From a checkpoint of a small transformer trained on Wikipedia.
Size: width 256, 8 heads of 32, MLP 1024 GELU.
Each number is 128 + 32 x the weight over its row's rms, rounded and kept within 0 to 255. Layers, rows and columns count from 0. Numbers have three digits each. The size before them is the row's rms in percent of the matrix's.

# up: layer 2 MLP up, 1024x256, rms 0.126, rows 727-826, columns 192-255
# down: layer 2 MLP down (transposed), 1024x256, rms 0.107, rows 727-826, columns 192-255
up727 102:137170063108127159166135061122137085082159131110149101136121113165093190137170165143159150095139139117128111155095096095127061115131090183106099110073150131084110069129161119182092161092132078
down727 100:115102201135067123094192211087134136114145152104152090154172137073170143138102139155114065164109150154102129155146150098108134134068110140122152074131125089120163125122129151149152098158110111
up728 088:124109147135140157111158155146093119112093150125169093127169101127135104135087142084198123115105144131116084176105171199077113127119058115139142195117142158154183140120205112092071063111173160
down728 104:159047114159101139123132142162087093130165107145102134095099111105095080129069128103139170111121090095130130140106192110125186119178116136118140088099138110128139130141152144102100084106176090
up729 096:137145162165096130112133101164122112112101093073067172063159126143135139092149136179196135099122105140095068109122184109108137149125134123082090156171106088074157148127091086134166193104106059
down729 098:194132098106144091106123132038162143167161106180158097172080152122114162152140162117055185175158187190126141113122087189150137181169110116115155123125130089150084095046169145079098104126145168
up730 111:147112154140171169105115070101132111142152072091055092134181095143137065105160115106121129139109135132156137185098109130128157148118076117138160074075133141090157106056124000147155101170075109
down730 104:134125162132165166131154093100128138117141074087149151155164077134062174151148144174170106122155124127129112174138118130175166168147102112119140136149116135128089120109085107120156172105089179
up731 089:123106137191142101143123168116137115089127086166137105134117189152134150060134173133095107123165160134145094098132092117151096103152108183161149153106176099073063120185119152120146108155114147
down731 093:123084113172173098145092113095134053149127104124156129102129119117073172112138119099065171148056125128137175082078102124093115096127109081161101129131176165094104127151158112095155075137085135
up732 089:149166071097140164106169192132153119091133108107090155118126127106149173137164156160172125114135107102143121177126112113045099074112112141165151160180155162110131150102127128117059099158134149
down732 088:118061132148092093148188124103146127141102118122209089153103154079124132049143124101168153140125228185125069139140134103135129079085063124071120115126107139169149122113122123077152127136113136
up733 096:141127172133119113155135121122168137179087144135132101113108112124118078122151112094060055110053178093128093146127152080145123155121130130169086134126064128130145082155087139221172170112108165
down733 090:108139171168195122131128165159085077093113147150106141103078089120086153160060176118224147119138130126086148137131128132116100131130150105120121134138186108136117157090164171095093084134116112
up734 114:129174128146088069159147143195061108151052126198123161100146161122146156114178151134170074151099156111146099119132161139069115142143132145109128149086132094133114133120072145140106046165193078
down734 103:121115101145107103157138134199086168100072112126137124127142111124145179123171093097138127100109151137111153136118187151136117123151147117165103122159131162146083135146128134156127067107106086
up735 101:124156106151181125146125120146123176056127168117141102141145128153078075078123089141181119188140173158140107187119126123130107137111125130113074066132131062091142168141107201129198131159114167
down735 102:112147065086111095136107136122089102121159184136141133132033107176142135142139134123096132092077089122047123067109146164163158147147117116088134121181081123147068194165105036156108137112130178
up736 098:105162077117107112123184165115083107140149130099106130168130173135135085132125111157148084093105153151135132084076122142124151142158055148067081147073121126127104188167147132120204051075167097
down736 098:128133187132111085148121117163197088155117139120095136050133105108161143077120173105172143091118136129088157118170160096109196068155134132101168122146142167129074088097118114151098119132106168
up737 092:165132150070129142136125086085173138142146119128173065178135122157107164089128115091147135108167088131163139157122147166105093114124122097122157170184097165139158100125120154079133122082138132
down737 093:133111147141138094100179116113141073144108122168180132109174100086127082141120134172160165057113102141164174133077190127100089145117131145187127138131125131091149094204104101154124123183156090
up738 091:106094169089134092117079144120165117143103126090130132149146179122150128105199116150180164180067141105188196115104118094145117167156140162089109098195093100141136197129138140056062199147068078
down738 087:128109123138118119155141129134091121123182180154147129115118077135132146124109160071165124081149140133021112152167128176130203119116151120147132125151158127133099152129141065139166158130156120
up739 108:114144112157132112137127122085116100101132142117100093123157126143157108105147155160103077096107030083110079141126192082158134114082102124161140096158144194107136063058086073096095069145063159
down739 105:154136066092139128133195063129135063124174161106114054174109175130084079105147179157164100127134117132127141153077153162115130111107107155164146207146155181118105180131184145093117103112088168
up740 100:110137128135109112118157153137103074158148184152121155129118113145135092143086154193148170132135187154097192140114089122043128115154154134172117101129094145147111119096067076201150097122165104
down740 093:142128154156128132137147111103172120068043123102086166088140154117112104081165153152130090155118089094158094074154141137137173167110091185135129145104116112115176128145123150183139126142090153
up741 112:116142197145130119155173128138180142117103114127070089164168185204118126148126147136122149150159129115104136168134138109126096065129115154118110151099097147134047071122100110142116102111110145
down741 104:104086146160163157148130171109107133172108067159147124156151141097132164163116172119158093130121124124159183130135125109140134129136166111097080096154129134125097140105136128108096090109110117
up742 089:133081143112116113156148164142178141166138181180119089114180179180101153177124096121108119096141177142182098178037101157095109157117132180114145166120085132137152140143177189125128147086151185
down742 097:099152131122109149136095146083119067164110078097120140121137122118127123115121120135135163127167126129131121065128134137109140125127121086132145135063158101127081104119131066141048140096109074
up743 104:145131106100089125157145135143121144055084108118169155171127140099181143105097110161129107086133109157125163128125116123146052143175093106122146159158141125118185165145129164137162142105145111
down743 106:166121113137102161131087114186108147100121119131210131142149099101069174143130162148097172159132122142182135136122152134113100125101154136120116120082179159133187151140166116146074135115155105
up744 113:183117073197121126080086090169162141122073122146167122185103104121106097134129154092125102125120082127102120115136144132105128140100134191134113133171176185162157132046119052066107194109169163
down744 119:041097093140152107128117165125155105118110143161098128139106090149095177146133112104106096100182093130154086152168115123115158085151093144142172120119081134141083196113148082100140154104091147
up745 100:138142121071115128136098111174194092106139067127104121144112108116095106126102082091118167160106105139126116175111172173107112104115170144193103142155117100086150182129176126139105134094185202
down745 099:148135070137153141121113064205106115092161091130087108118137131103128078171067148124098073121182060130100121168155185152124135081142136124191105138134171167130096121143112140182122189092146173
up746 087:102216138171060131120129066175130132194072096124121147129134106167119141157198150125163058076193104148127077156140148178060122088145089166130158175093159081057086130110106093106171125142082081
down746 094:125117132136083121153118141119140067141139098162075124085110163151103097142112120105112192111124113164105084138109189153144167102105085119175138165134074104132190106214133094115109142124120122
up747 088:135127114111122151102065127190091148099162117086093160095112122116131082122149210146153127131133088085141095120139127177177143096132131154110068131150070122125142127155139080093140169090131092
down747 098:171099127138138136175187112116123109130143101135174082104133146167169141105120080148071153041171125139188151108121180097091157118075141078193202113098101079129115157131141122107182098102137138
up748 095:135128131119133138137154148128071155120227119084147115162116119101169083077069109119133160099103126112141125145118128146116076080183081090159144161183061131147152146147113139109110070081109150
down748 095:093156163148130126117139113079094115126115120168117130121127185129161133114127134142127151102138082029123097080126152143125147137091106168097095057086160138173124096092126096125127078143134184
up749 107:141113143140193079129124190070093148122109141145108114168100099108139116089115142152138085080115122108108099063143141157096166145112199101148108147112135139133174162173103125118144128132127125
down749 103:124159172115084139138181123164151130160151132138153135101150135109084068183108199157128126150144162118105124156145094125165111139144130115171193159166109119175057112106149142139029130148126146
up750 102:107132168090129174109155086232112162139159107162162134095103143111170107105118148130133097091135173138150102100089094138116074092194107106165117093116114144082171157080097160135080135089078098
down750 110:065135136112153062124120126199098201094123128160165169112128112103155118089079166167125182112128195187183149144109116145148091107111151090090164111106153167065113121136128145141078094103129163
up751 092:125129128169148108120176095108168123065187121142136123089086131138049188134092099165101177147115136168078131124200116116132143176111200126160134083122181117110161093114071126182128158107142116
down751 100:083185139097137124089212098126162127120128163157121174143140114135156179162098130128155108171103144097134144100152160119175135143158113153146159075139155123137120127167119089048139150124145159
up752 103:152122119100113140117168105132116133192098144156141176139133129134147110134141126172123116131107234164136094128146153196169116128143088131103125180106110155197145137086115168105179115138144126
down752 095:191090168171119099090097109125172118106127116114103151149073147147131121097129156130181070069152111147107161131130168221141177132064113117132089138153169130127093143097174071118144098105111109
up753 101:112100089119168094143123098128105106178137139121132092169122094150115143161066135132123138145156080136115158123122113135142097130202098111138112151119100105116109124188135089169150114145142138
down753 103:148118144111147168171125104129098151065170098113115138063137070146130123157186140066097102111187115092097091105127104123119122132120154098125121075170189108109111133105090151194171161161105172
up754 106:139071095106129121164086156153178115104158090130172120120132086124106098078185170084154077124124105138184069208159138139080065168120103095187160104075122093095112060101122147174107104115190128
down754 099:151126149133122121129105125107146066150129136085189109147157088148067118135158131102139122140140110142175131166141177144110095152107087088115155099164150080129044123169170147182143158130115109
up755 105:162165076108127085150112141095135131084078116119074076100127138136145144127124119102139116150157110094123145138133105109112140156108092156116079149086092128051173105133159091121128176108176113
down755 095:100115120147133233122110094118063109111101124132113148096095119146129168138120146143127125109145177124166145203169134160115103081134083158119088089147177089135073083143062033127098115142138129
up756 098:144159117156115167105167115151138157089117131148120109196085140198172149099108110143132141189129105176134075139117132108113115156106122131074156176147099156171123088137192093159131102147155142
down756 106:113107089151124122156168176122128119153171160086173121088162146057124147157175139164080155069089149146102108096131094122122130072129178119158114116136107154054197084134065191112194092152067149
up757 101:083105089161168097141154193110197117111190137121132149100141124100150099163086113139172182149093125104176120141087151165062101166132176091151132103140134094073173182085108134136117149109102120
down757 108:094138079203076087145151099077157158084143230122152157089142122100126134117135112105097097134114189151132102125140143131126160079109140073151168178109118136097116135109147162136131107153120108
up758 103:135110098124148203119115140133150082116159166138081093161116106099128109170100109131110115125173110165115204140202124139097095116119191098127160134118108132199094115124143100125135141119116115
down758 103:066149109115098160149137188081097086077096182143121089155103115141178194095079114151109149017082121146160137185144130049176220113143144139111114146138107138162074151146121127152108123160166160
up759 099:152081139103133154143140134085083109174102114094103139147140094122072195122101142129174148125116097203190162161127088126159092112131083158151153111099153084128157145143078162143073126112110124
down759 093:182141140042162128127125077166147164175143098126129160125154138151162118123100135135123127111167135114071158088112101153117128122120173147194112152129113166168045125231163118122098138099078135
up760 086:174134075118119129194125125156156133159163098132127154146146127127106160087085089191148095144131102088166144141133087153090132116147112155169142151139160125054132115158142133094096107033117155
down760 104:137104115115123157184145129155138152150173133133093153140149091147131183106111121176184124116127118064160150078131119151095131134139087178098188132051133162107164119061093124145138152140146131
up761 105:114102115102139204148168109148155091125157125152145076155145123089096162161099157166106120113125136102154137191146184088087050136134126134125112159148099128110082083159123117114095131099091119
down761 098:082168157168125181178120152136130110117133096089130043135117131140106188170094153145171135121126132101204174106142148097137114134136129098194136086137105147075159129133148147139168082044067127
up762 110:129120124127120170153150109078113112125104112121140138187118125086186121135129114199127196114084106135099086085120122150127118112141149132107105172179130153207069110107079191134103108207167116
down762 096:153146159158152123116219157160160116120136101155129131084135126129066081141128155127173138200127182122114147200113080112146134111117159112173073087133115152115146138149139134124106123095156151
up763 093:154094127198101087149134087108150177150127142153164069145150143164138111116150136138185206137135172154143106080110129082112125113130125102056141149072166133144133087152062159143068129114158096
down763 090:099136123135143095131132087185134082116148096086124157081099122113157163120118174160059078075074050108068121121114122074111105151157156089182060132163102098111109127076228092149145096116132149
up764 097:123103113171074149117120132128125138181130030112172083104101155106120126065118121076168155102133100152099131149068119152123140155166113093113129131133077175109117114116100129097158135165190136
down764 093:093139135139107146127163161131183157149103135126114063157145133103116099140101094124165118123109118081139109119123085111138143077152125098116106091115103114135084122190109079109139133092139144
up765 105:115135062196152126142092168123106133112120158143130074135113130101154129096142102123139153185150113104152118099171095102127156129128114122109173114095065053089206070113154129092145153104115111
down765 098:106114140124095157157166193154201144116088139084157182129118141115112158186159199115149157236101130087174157122185134147105171134180120117143145128141133156195137085155144173154126140190145085
up766 091:120132172150075075124170092145112095138099139134130155106171175083161160076099135107149113130090125161118144116094126126129117092089142189161143131127117119135047176158149165164052107164117171
down766 099:133107150135115141167130112173088099074112150126135149149155120132120169110155129050085193092100182163158089114123110151086085167100130150114121215068133160124136116172170135183110150119161158
up767 100:114131099166117176105091126102070168116157199152110141120165058198127098111134097167115141092212165099140148149110179155156143137118154118131141133184124118091108101120163169094153141172126136
down767 093:116100192167014112144075140134118135116129114134193131110137096103119099097171128122101142089098140166062101094119156153128129151168106119094210108135165140158126076169136100137126131157116116
up768 081:119126155111103046108144051180127128117144174136141137141092147049140157022096152097166135160109155117094109116117136157105115111122162091150132052071145152103141149079123067184132137177113109
down768 081:100094144161069097180075094067151184150151105101175157096139083130107144175113085184149155165123083117166108160078132157106121139111158141130134150105136188130243114168143178159121116138139150
up769 107:168126156175094084119091164093136173159108101103133061128154164111151114104120091115091124154045169115085138125131124190158131123136130112117174148120112154148142129181148141092155057171192142
down769 106:135138079160117142114127092133135165146140100160175117091130142098154137133098119134150093103118171145084112088109138123167144104081197105132130140077122130167107130153122132090152131169079148
up770 081:115134133126103157136123102136123152071099150136113117093175123119101126112174117139158136154119123121133144203141177096075108116193132068117156111210126098118162148109104144108125096165185156
down770 089:044181138118089102071154125144129120113159161133104131177124171152088144115132142119135139159141134149081133130048095162150128171099090101133129152087140147182128124123114108092065099133179120
up771 103:136140135118104102097085160116102147073198105133079147134089138138159160072120120134188110137150108121127143118107197169133129150105160132089207120202164133124145158094152106101082101133109168
down771 111:161075094089109130102123166110170159125094125223155127114119150147105104160132137113139062151114135155140164129133064144139090076107168129090117171096124101125074089084131138087090122136082169
up772 103:134147149116138134135119109128151195115103129045131112112121127080200158095101120181142121147121158161155113107118172120164115063109064124125136126152127144188172164163111137162163148147090129
down772 104:087143128177134110121154163129173116115148166142086086122152150107129065138091114141141128143108109125095135149113117157142104160177128205192095116131107187186110097124123104129077087163127112
up773 102:181153114111144101136083177094121091124044123041115169133130132114109170130080117081096116119120082140131163134131098117107129096140144123140099157172151135140207172161166100176079122143131064
down773 111:167138151117144089112151122044096106045168109147124101186115074143142114077168096115095118155131122181121188129054145140162141114106109080129075158128141123122162124135170112163175144114129113
up774 114:173107148159093170116164120091099160093203181119112110094104101135140135096159134124156147147166108124138101148084133090077122094180141169105102127119115127186176130115124135057083098109100023
down774 130:178116160171148112098142134169139196118147119123139073081133111091116114092140127106158126245112189121148189134167068069102090126139096138123135188111098124125149118102152179102134123160070099
up775 106:152104095090107111150124159143115136125140187076144151111193074116091099160126164094124139131097109082174075148172111098101044165124181113141125126099173140081125146170174176093140124160135103
down775 109:129161146177177098152087145150148143111129110135153064141150087090146137080136187132148101094102130132084056116103134155117180083182135116163079203148094094080136098110086093153131058108170095
up776 110:133155097129081101109148135132062120225100145194134157105089175076087182144095138086132110166128156124087103136137145118095153066089088158122173152059125151092093082143142140151150151129126131
down776 108:050151148126130126115153109139061140205110159141177196101131183086090200072155145102114111137105148085121154133157168084118166142103104104163146080145109095080131127081157134170113162127118125
up777 091:126099122089155081110147128136156142122137103145120148122126164104092121128057083098116111173078209139105122141139110137128069100133135134164110115119106115175153145153141120126140167146174109
down777 099:140135103117124167116110058139101146092146158097129172149120150203124153161100085099126100121163154115143120136129101088114158097117160140112103179132141130165102125107164120168176124128108081
up778 108:122173068127149181123140161151057174148102175125127173077107108155115181092125135180076118131108146093197094115136130163049207116064067123091111115152195090170109232158108137102100127122132129
down778 118:194152149120188177138124153127167195037178142111108076136140136150082162156124173196111083136092057160120090143125163109112141099098140146109123146193134096151100086138103145110130172088127116
up779 101:106128084108114130192134146110109127080120058115116170156182122100092174087130176137179114125173145155099083130156135160134119079142103096158112096068118159132203139089164126174085169125141115
down779 099:134148137139108101117106075113094103111149173148126106103126170155106079111110155117153144134104231107126135158113139087086147119124121129107110150114155091126123167136129162111149196110122123
up780 095:126145074165155097101094179120121144157113145153112130139125102132156124087113108128081122095139080151093158165137164181134030135155127110091130123115144109143109078142169180146120086125115127
down780 106:131182139127105135182158128126128136150105056141122147142143121116109111111086124150083137102079138116139128091162111098089107148110085079202139135102109150134106117147148174151076134172089116
up781 102:152159142117094142097157046128167115163129120092142153134115089123076122108123116117114115192130110155164124130111106143143144088131153155149115142064145119123101130102118085164155147075073151
down781 105:122124061162170087201208119132169095097156164170041077126157152131109118135147118149164136093138151094046141106110135100120103149127076117123137152097163125134146153129132143121101124135139112
up782 108:133116118120123100138121101145134123117149127124157132127078040138122120105117138120096110129166128108120139183152113087172060136136148057157120154102121150176155145076166158160115096098161087
down782 108:081149136163135117173097118155137150083131164105084135092173145147104204251091146177148142187131154129112089101114126153092147116095141135092092122128107079084108131161109098133070128203082149
up783 092:172135094121062148071144196187107151048118123166129135115148131097163143131140097103138170169123169120028070144114122145099175106164137073154113161141177089139116113113132130145082134118101070
down783 098:149226093087113161100107131150155148105104135143134126120149135110148139140178135098121103116142122098132119117144135159137127130122093101179068155170164076095109163114124154160145191152054070
up784 093:102142114108116119124135140145100137106145193160160109120120066078133150109161143115115141107189143127156206083102177095127168059152126141171153089156086096143109136157132090130127042060159127
down784 093:172089147127169145131123125056138155094165213141164124135123162160109140136074174101111193130118101162124114085100088168157196169185127113155140138139152147141086136096159136095136077060159103
up785 101:156101138200159143161092079155173101089070117096135151176114136099085167100093129071152136120198130144139145125064107158134107105143133090122123108146225120088084134150107074063087158123126098
down785 101:134084119125145128132140075174152105164120174167155102071097094164099097075114042135171187146088136135079164109102113075164158086127145167166076126143128109130126154163099125132113184150166072
up786 091:179060141110138136095101130062141136151083133103113129087103139188130167120131116168155100096097145120088052151066135130166134143200114123170176151128124068150116128128122174098146129116160103
down786 095:086125079151071123153084135162133108135103059121112108113095130144116142099210156168127119117148116075130075133140083136140166153142183132185151177099101071073086110103130091145132121056137120
up787 111:144186139057091135134078136152100120124100102114124174111171111113115121111123228163108111108102073072106145118164125116123151092080070066110166157136180092045141155112154177155122138098107160
down787 102:058156121103103068068157125104153093081104097110073179086119164132110149096176089120117141111140191156141107164067123116115098162176199146117134095127141064095140123103110145130150160143124077
up788 096:131097089095084108142077129100141106113144134155127133141104174097160103167141218123100095112146154184139113099113168106116092122062113164127233143137120139124134196117158147132123102140109153
down788 091:164122135105134148137108077113163137135137120164129107133123167093109088171158206143116158196164086130132107089093160125094114120134149100121164163138148146173116099148129188164085149141124086
up789 095:126092116121093110116133122138167066109133073183163184086156136181122141158112146143146117141116155160183129112124102201127135097151076185152108167128167165096149130106081129157083173113129180
down789 098:137173120097211174104122123131089098111124190054122126171093170086118159100136125139131129139167127100121082155147075077110117173097141133119138116139108058199078133225209166135150119159144051
up790 096:139139119076074167087084185128146101136049126152200113162094123118152155168164128097094120080089091087086157115190147129103093129104066196096138166144150045129144138153143094106205093129148140
down790 091:161143187198151061122182083109087151159150086159084136159113107121145088119132126166099107145139162172112050165059123131131124136120192147104107134105106148106122096109106105149117068065132133
up791 097:092129142131127094135093110068122122144104163154200131147118179123128158120134086139120168176128184100143184117126144167183070119184122146140143151113153053139151171177104129117106132138135175
down791 108:135100148086077081148121139154147155096071135157136115143092153103048168085122082126128184125094168164170122139097111144131087116122143178085134131173129106114139127148109157105150117097104176
up792 092:101123084175094070137105105096147183160125198169108068036148123146084131131111130103184177083169087138117124086125144131151083103105129131112108150089125148175111140110139123092100118126180132
down792 100:086145112116108102142108071112158181114179142139156147103194165126108088133118152128150135124140108132080151085105117113152123139139106107049110155166116128116121134161145131093158094074132139
up793 091:146140171113059119058096105146108158170083143207175150152149159146132124101136177101131150152109111108148157147094118093102138127125148126153123147088118104204170135112088135125106109124147079
down793 086:105138160050081107177098000147148114124116077165165144029113161119098095171124108140071129089104076155085160097117133125118086127077138097144114083148136125068149036132142115137107122084143131
up794 101:171147177142157130125142091094135112164099105193158126077176144141150148142163078158141114117120066137109125113175065089168150159132102106089146090084157045113144165107110134156115094112097141
down794 100:154109069125119141138133137074082146106134096105084180150113056145124126140111113136140137131122116120099127138126111124111101095102210151065174162111148114204093088125134182150130162115103220
up795 091:095110184139081174155093151153144073155134217149123125111112083106140132135172130139140161143164185141144147140158115134108077181089203144094133080083138172146176123089157130132134065114147130
down795 109:117099131107078155157117147141149143151142191090064143161137088109108169149135075153168175067124118186106098133121063057154084132122161125124165117081126138112136080059209130153138174128094124
up796 104:091128121110115144130130166138142067085126100133096091092177120112116161156081105121147100124156097117150179134121135092080100102127149141132116117163136109224092142163129107157167092148200133
down796 105:084160148169130133092115169149094050146052150124130080116159166110112158115139069151122067104063174164098151137151139167093150137112142165121072108122096093131126080159115142102165157118104119
up797 103:154138137119131106122179118109116108167128125127123089118076122181148152090079107168097154130122079089174125153085083217106132057180085066106118115111192102172112166226126143122097098111142095
down797 115:127123069118148107149123125155126110146125105140079164119139138157105141101146117119094139110082121109139075156164118163141170100145099175164141124099145145109199084163146137132164115060122137
up798 102:150134096142158081159138167089091152150150179120091105123142105129115108180132153097052201092157096170163167118151174132128144179102178096077152174117118109078120075154113087147180121148117186
down798 103:099141122112157097150124088135103154179166138082181124177089147106120147141172192137149098109140112149128147100109146150182121184169179121167108141148106140050142164089121145157113080133075112
up799 095:112085133172184173132149079133152095087152063134109078139119141139155165099122122140154136137169117151180128171147160127064044091136107160135070157111134150110098081162128137107159099111168078
down799 105:135089125116178128157105108077101126140098169126133188095149092126129155085138072100144176121138098172186141133160167102125101092120138117138128168058099139199170111076155128142114144121177111
up800 105:101098096120104108075098142108040114101178176142141157115084132151087090109134137079138110121145098103169127122086106100103146177111159096092177114068124127159129126145161052153079175139096152
down800 107:108182110107167100071133113107122159133135101118113127142113138111136113094147136079148119191101178143210161154144100107074154106134199121138179155116158118158164138168125192180126078134158105
up801 097:125130127145100071162066148086120098077135089110133134094133127139112107161197143115145146125132168129129087154149092116135123178116116176158161078139134188134121133161130096093139187090120159
down801 102:135138129194134144135132173110198111139167130133111166147166117110089185132148128101167068113170120093137133151109129086118148106150094108137114159128172136123143157098127146116123185143129106
up802 109:108053148128087099096176083079104094084145124175172113132116080069133123112155150135162174117137177108177138112169154067142116176120149199121151150112102169078152121122174164132095145102048099
down802 107:137116118095112090139119159143142170140132052160134130057042179165134128155130148161090116128123150071043102117115144150173143136137168126119071146131083104057152128173132158139072114146152117
up803 094:075177144126131098141095127103127148152131171167102167123086086143131149099114099122097160143127146107138150133182133117174113134095075149082185129144131103165184147119148166110100096127159152
down803 095:172070123156144103158163091123126177110140167152142134140160094134150153209073117166166163108148060068125173153103110140116143129134132136134108148138131115117145123094146136154175143080157064
up804 092:096135060134090118116115116118104113146101116117111181145140138136135163130099070105154153138174086097138132167127109146156173131143093116125088127069159139099106103144132082126099176102185105
down804 083:162123159105188125145094151083138169113176135144149192119164149087055109200065155143107067146148140138116177187147156142079135138090118129151090104163095150084129111148105146117139119119206161
up805 107:115131138155073106133090130117145112105142159074112107079072103106115138104132087069182068128182132075120151138110099182066073114119207171176136104100098142094091142081147194181132141133131145
down805 121:082117117125122142107064149146142101112128128063103132076168130156117155172204075087175082137140133143133145120078086083061124108108130136118102118145139128096093141088127200157116090079145163
up806 110:150141151110055091088166171185157093134148111080114170132121091140130084142112081159097125144077131109105202119122125148147121137134128120157107200124123078117131157129168130144160121141127164
down806 109:120121207149167138155097129123092101082135145123090095151184136129147182128151130103094164149146117131074110163162084071140141165119193128110147165138083154099184125158123107149148143120144131
up807 096:126096053161134142112113151111178108128121217156091128160095108146115133121158123120194105044216058131133153103066133149148147214136125133141094138131100100148129118089105122185125102173084092
down807 099:100136164161137109141139185161124164157095133133098092164123086169101118162116188098117090105151114109146172115105198194081181170119155084211160105115128109091134176144143129122133146145126102
up808 109:142122079080160165137091181128137148156156138144088124160150146155158150128117105139084102170100166109142108175102126127100213176145183146124089204083107106170153110181169079060129081079157116
down808 109:145185150154176120141140151131096103158075109158099136137090121164139160125135147115140133090094112147120163106101156180097142094100121107170113077170124117180105096064057126140142164159108112
up809 098:089123153156093101089093095111097162135121168150119094093093085122073076150143087116149166147153139116111139094097104092105137122183091172120128147120128143135061128084200180140111194109164119
down809 096:111153087193128124126075169131071151137168114091109138079136129105123072159152155101154133184069140088162137100163136083090134126177089094123078120165119116144102141107143049109111135116147121
up810 104:145142123141161101132076041121142105180182168142117141122191074140145139108150173170092171136215132110123161176157103115153133073143087111142139161133116098104114118170229115150144090126074096
down810 103:168161155112089124077141154107121098180150097167111096080148100133145108146059152147172078114118146113122140095110101160067129133139104125112126147119099127073120117143154148072118138134106081
up811 113:110097134116152121123160094148125167079144074142136152152133117102167109117155090089137144099134094172138111139115166082144111151144096158150172106178119173133108108134162093152169135097150191
down811 110:146136148197110161154119136159120142096181115179190116113160098091099096188117177140083140138120139137069141158123108157183102075093091101107096078090154097113124118113109129175105089111110150
up812 095:158146167084103157072107105094124108131148142185071164127142115118144080117167127155147124132164174121119155135159162144099114048127095123115124093150158144092152108131065082114143151178114143
down812 095:096108101074140124092140167147154137084131123159145138127075145168155107141120143208209105120183078123087078144098098133139198171131058184157120118163165137074083124111112142179114154124149192
up813 095:096159066116120131134094126136150155105078193090100122097077087102080114125153168155092105126164148109160125126142135124129125143150217118103115199137148148129081161103100114120139188145098173
down813 101:164114175100100132111177119112124109142126125188137083133139123160059101131149155178135146117074079179159192129127176126114092088114057105168137089136113130088088103165103068165129087086153104
up814 091:092178093145073117140121121141179087094136148187148097113081130195084072173146184130116142178100129122124093097186086123133165148159151154101151163149131177149080125094148094158075149140125149
down814 090:101143137217101105059141130129166096098089178155134104162134122136145140160126157129086092137130168157129135145143128171133094152105121125103114130182152146158116136117156117151092124149105057
up815 115:103140080099103071162096072130207127152168128128160148160103155080118176149113082137172184159097106111131104122104075133108104190117101096168122152097165132133104171097101085176129115142141123
down815 095:094124161127126121186132148096168097166165141142086114204135098128072117149134163165120150146219195119148160108092135161151107092096117172119098088124168169172154099117115110143073105181149104
up816 102:162109098093137117106177105091163145143137106098141129081090127125096123127137093130087225123153142130067134121117116128166109064144054092187057090081175059118147150141128133078171110159108111
down816 105:188102127154128103129079133136145145107078096090141163154154104133076121195184139152152127165121162138053157127107134110122115119109111129183120151083095136162110112117119137094192143143155141
up817 110:125107100142154097071085115130053154149123150081123136163059123091150133092109120120149152168138137092191095103140109145097103091143155154121077112222099158175120152164131197179181125143056089
down817 105:114117177056125113201121144158104139083129110132103140111145098135080153146171137071114133030096149135099149162142125099088127188130134162152140174074155143055109141103024122093148180118192184
up818 102:153102106121072140139099103092174158097120112089158116153084115104095176132172091113083163131182121173084122149106121100155101109114102129173120106112119146132151112115112113153127123186070117
down818 107:072141173134130100102134146068086111062063066109082176130171114114156153121124130163210136210133156123135122155132094167135089086129151132123131130138166130160123114122116147115089129152133134
up819 107:126122110154153117136157116182145058166098097180131109139083079099146126093132158118103184099125113095186105107160092081147177133131144111169102092113129146089150151101122163131110151135115103
down819 103:093101088140115097128100174110126183078149152067115152126133100150141147116123085155138052132155143182107158138119148109070108156136145165107200121103110089154109102105103134168060097084174152
up820 107:105109124122187158136095121149099166096122090121108152100108152102145086122144155111120133102107182115114079124144050123134090097133148088176168128060119125050099140087089070127084133142146122
down820 101:117112159132169108143078146155148172137143127167146099136194103122105088130146099142133056089130140124125153151140142142163138104115129161135093143120071153134127186107095111121114059094138085
up821 108:080167118116095122198108166124069116158120094189122096156119115196169131112132106190166154132152079111097148071102164061147138089120143114122079157102130087120163074156168115109116103116157137
down821 099:114122158091135087176100129131096156119126093190115146120065107153120112144101126137144142124118123155120091101103130132185157108138091102135086150156148102065161122167151078138139169112128139
up822 106:155106189186151137152078106163192096100153115099110174158120110071123155136084156134088151136164131140123140170139092181114104128140158119129087129149144127164103147140100117110188137161131139
down822 098:110142077139102108119172137155120130160157150175139085143082074165133128119131188136060114047130139093131113109112168086138151123124126194183128133152170121053156070111122154143082092112175161
up823 108:138153134121096080099120133092085171172141109153135114107103133135147121091058134139115107158150098087141108188103127140140119152175090122117139185138076168091112126157142116089193120154102152
down823 094:100114138116094151112141091127163082076147118113129197121137100132114104171149159148170113154099156153120230106107164126133207105111144127176159076152127094107125068132121115133101138113105134
up824 106:093082132131082168096130117168083156119128114134154168117119199086166142138156122080103100146155148134164115176141075096127124110169150117157151104108110096161147099127142164154082114106118111
down824 104:140085171152175142112166138108087181147182140134132140110116114123087121145176170096113069141161065102108089169139201084094128145151136051109159182128104147145152166090094178150135145187133129
up825 100:154124128126146119115110091135157129087197060095038132127165173125146079112154142152096136146141127107134125096121135138087101167175126115055071134098184124113154131136137113105117105115126165
down825 099:084104125060127180052112147134144109169137139118149104092131143179150156143132150103155131159112059133119174146091107144141142139106148142143099138154103142128114123142176105145130088156127089
up826 113:121128123112000102121106123119154098181070135159159109179160171114191130142104138150118107117115169162086096128128146111157191144072121184125110176108146086155156116138122144070149084152097143
down826 101:111152131141138134053109161139149114100110113149181095151121126152105159107129122109125129121107137137137167108178142168123096127178127176090130107106172093091107197101188051110080080141091092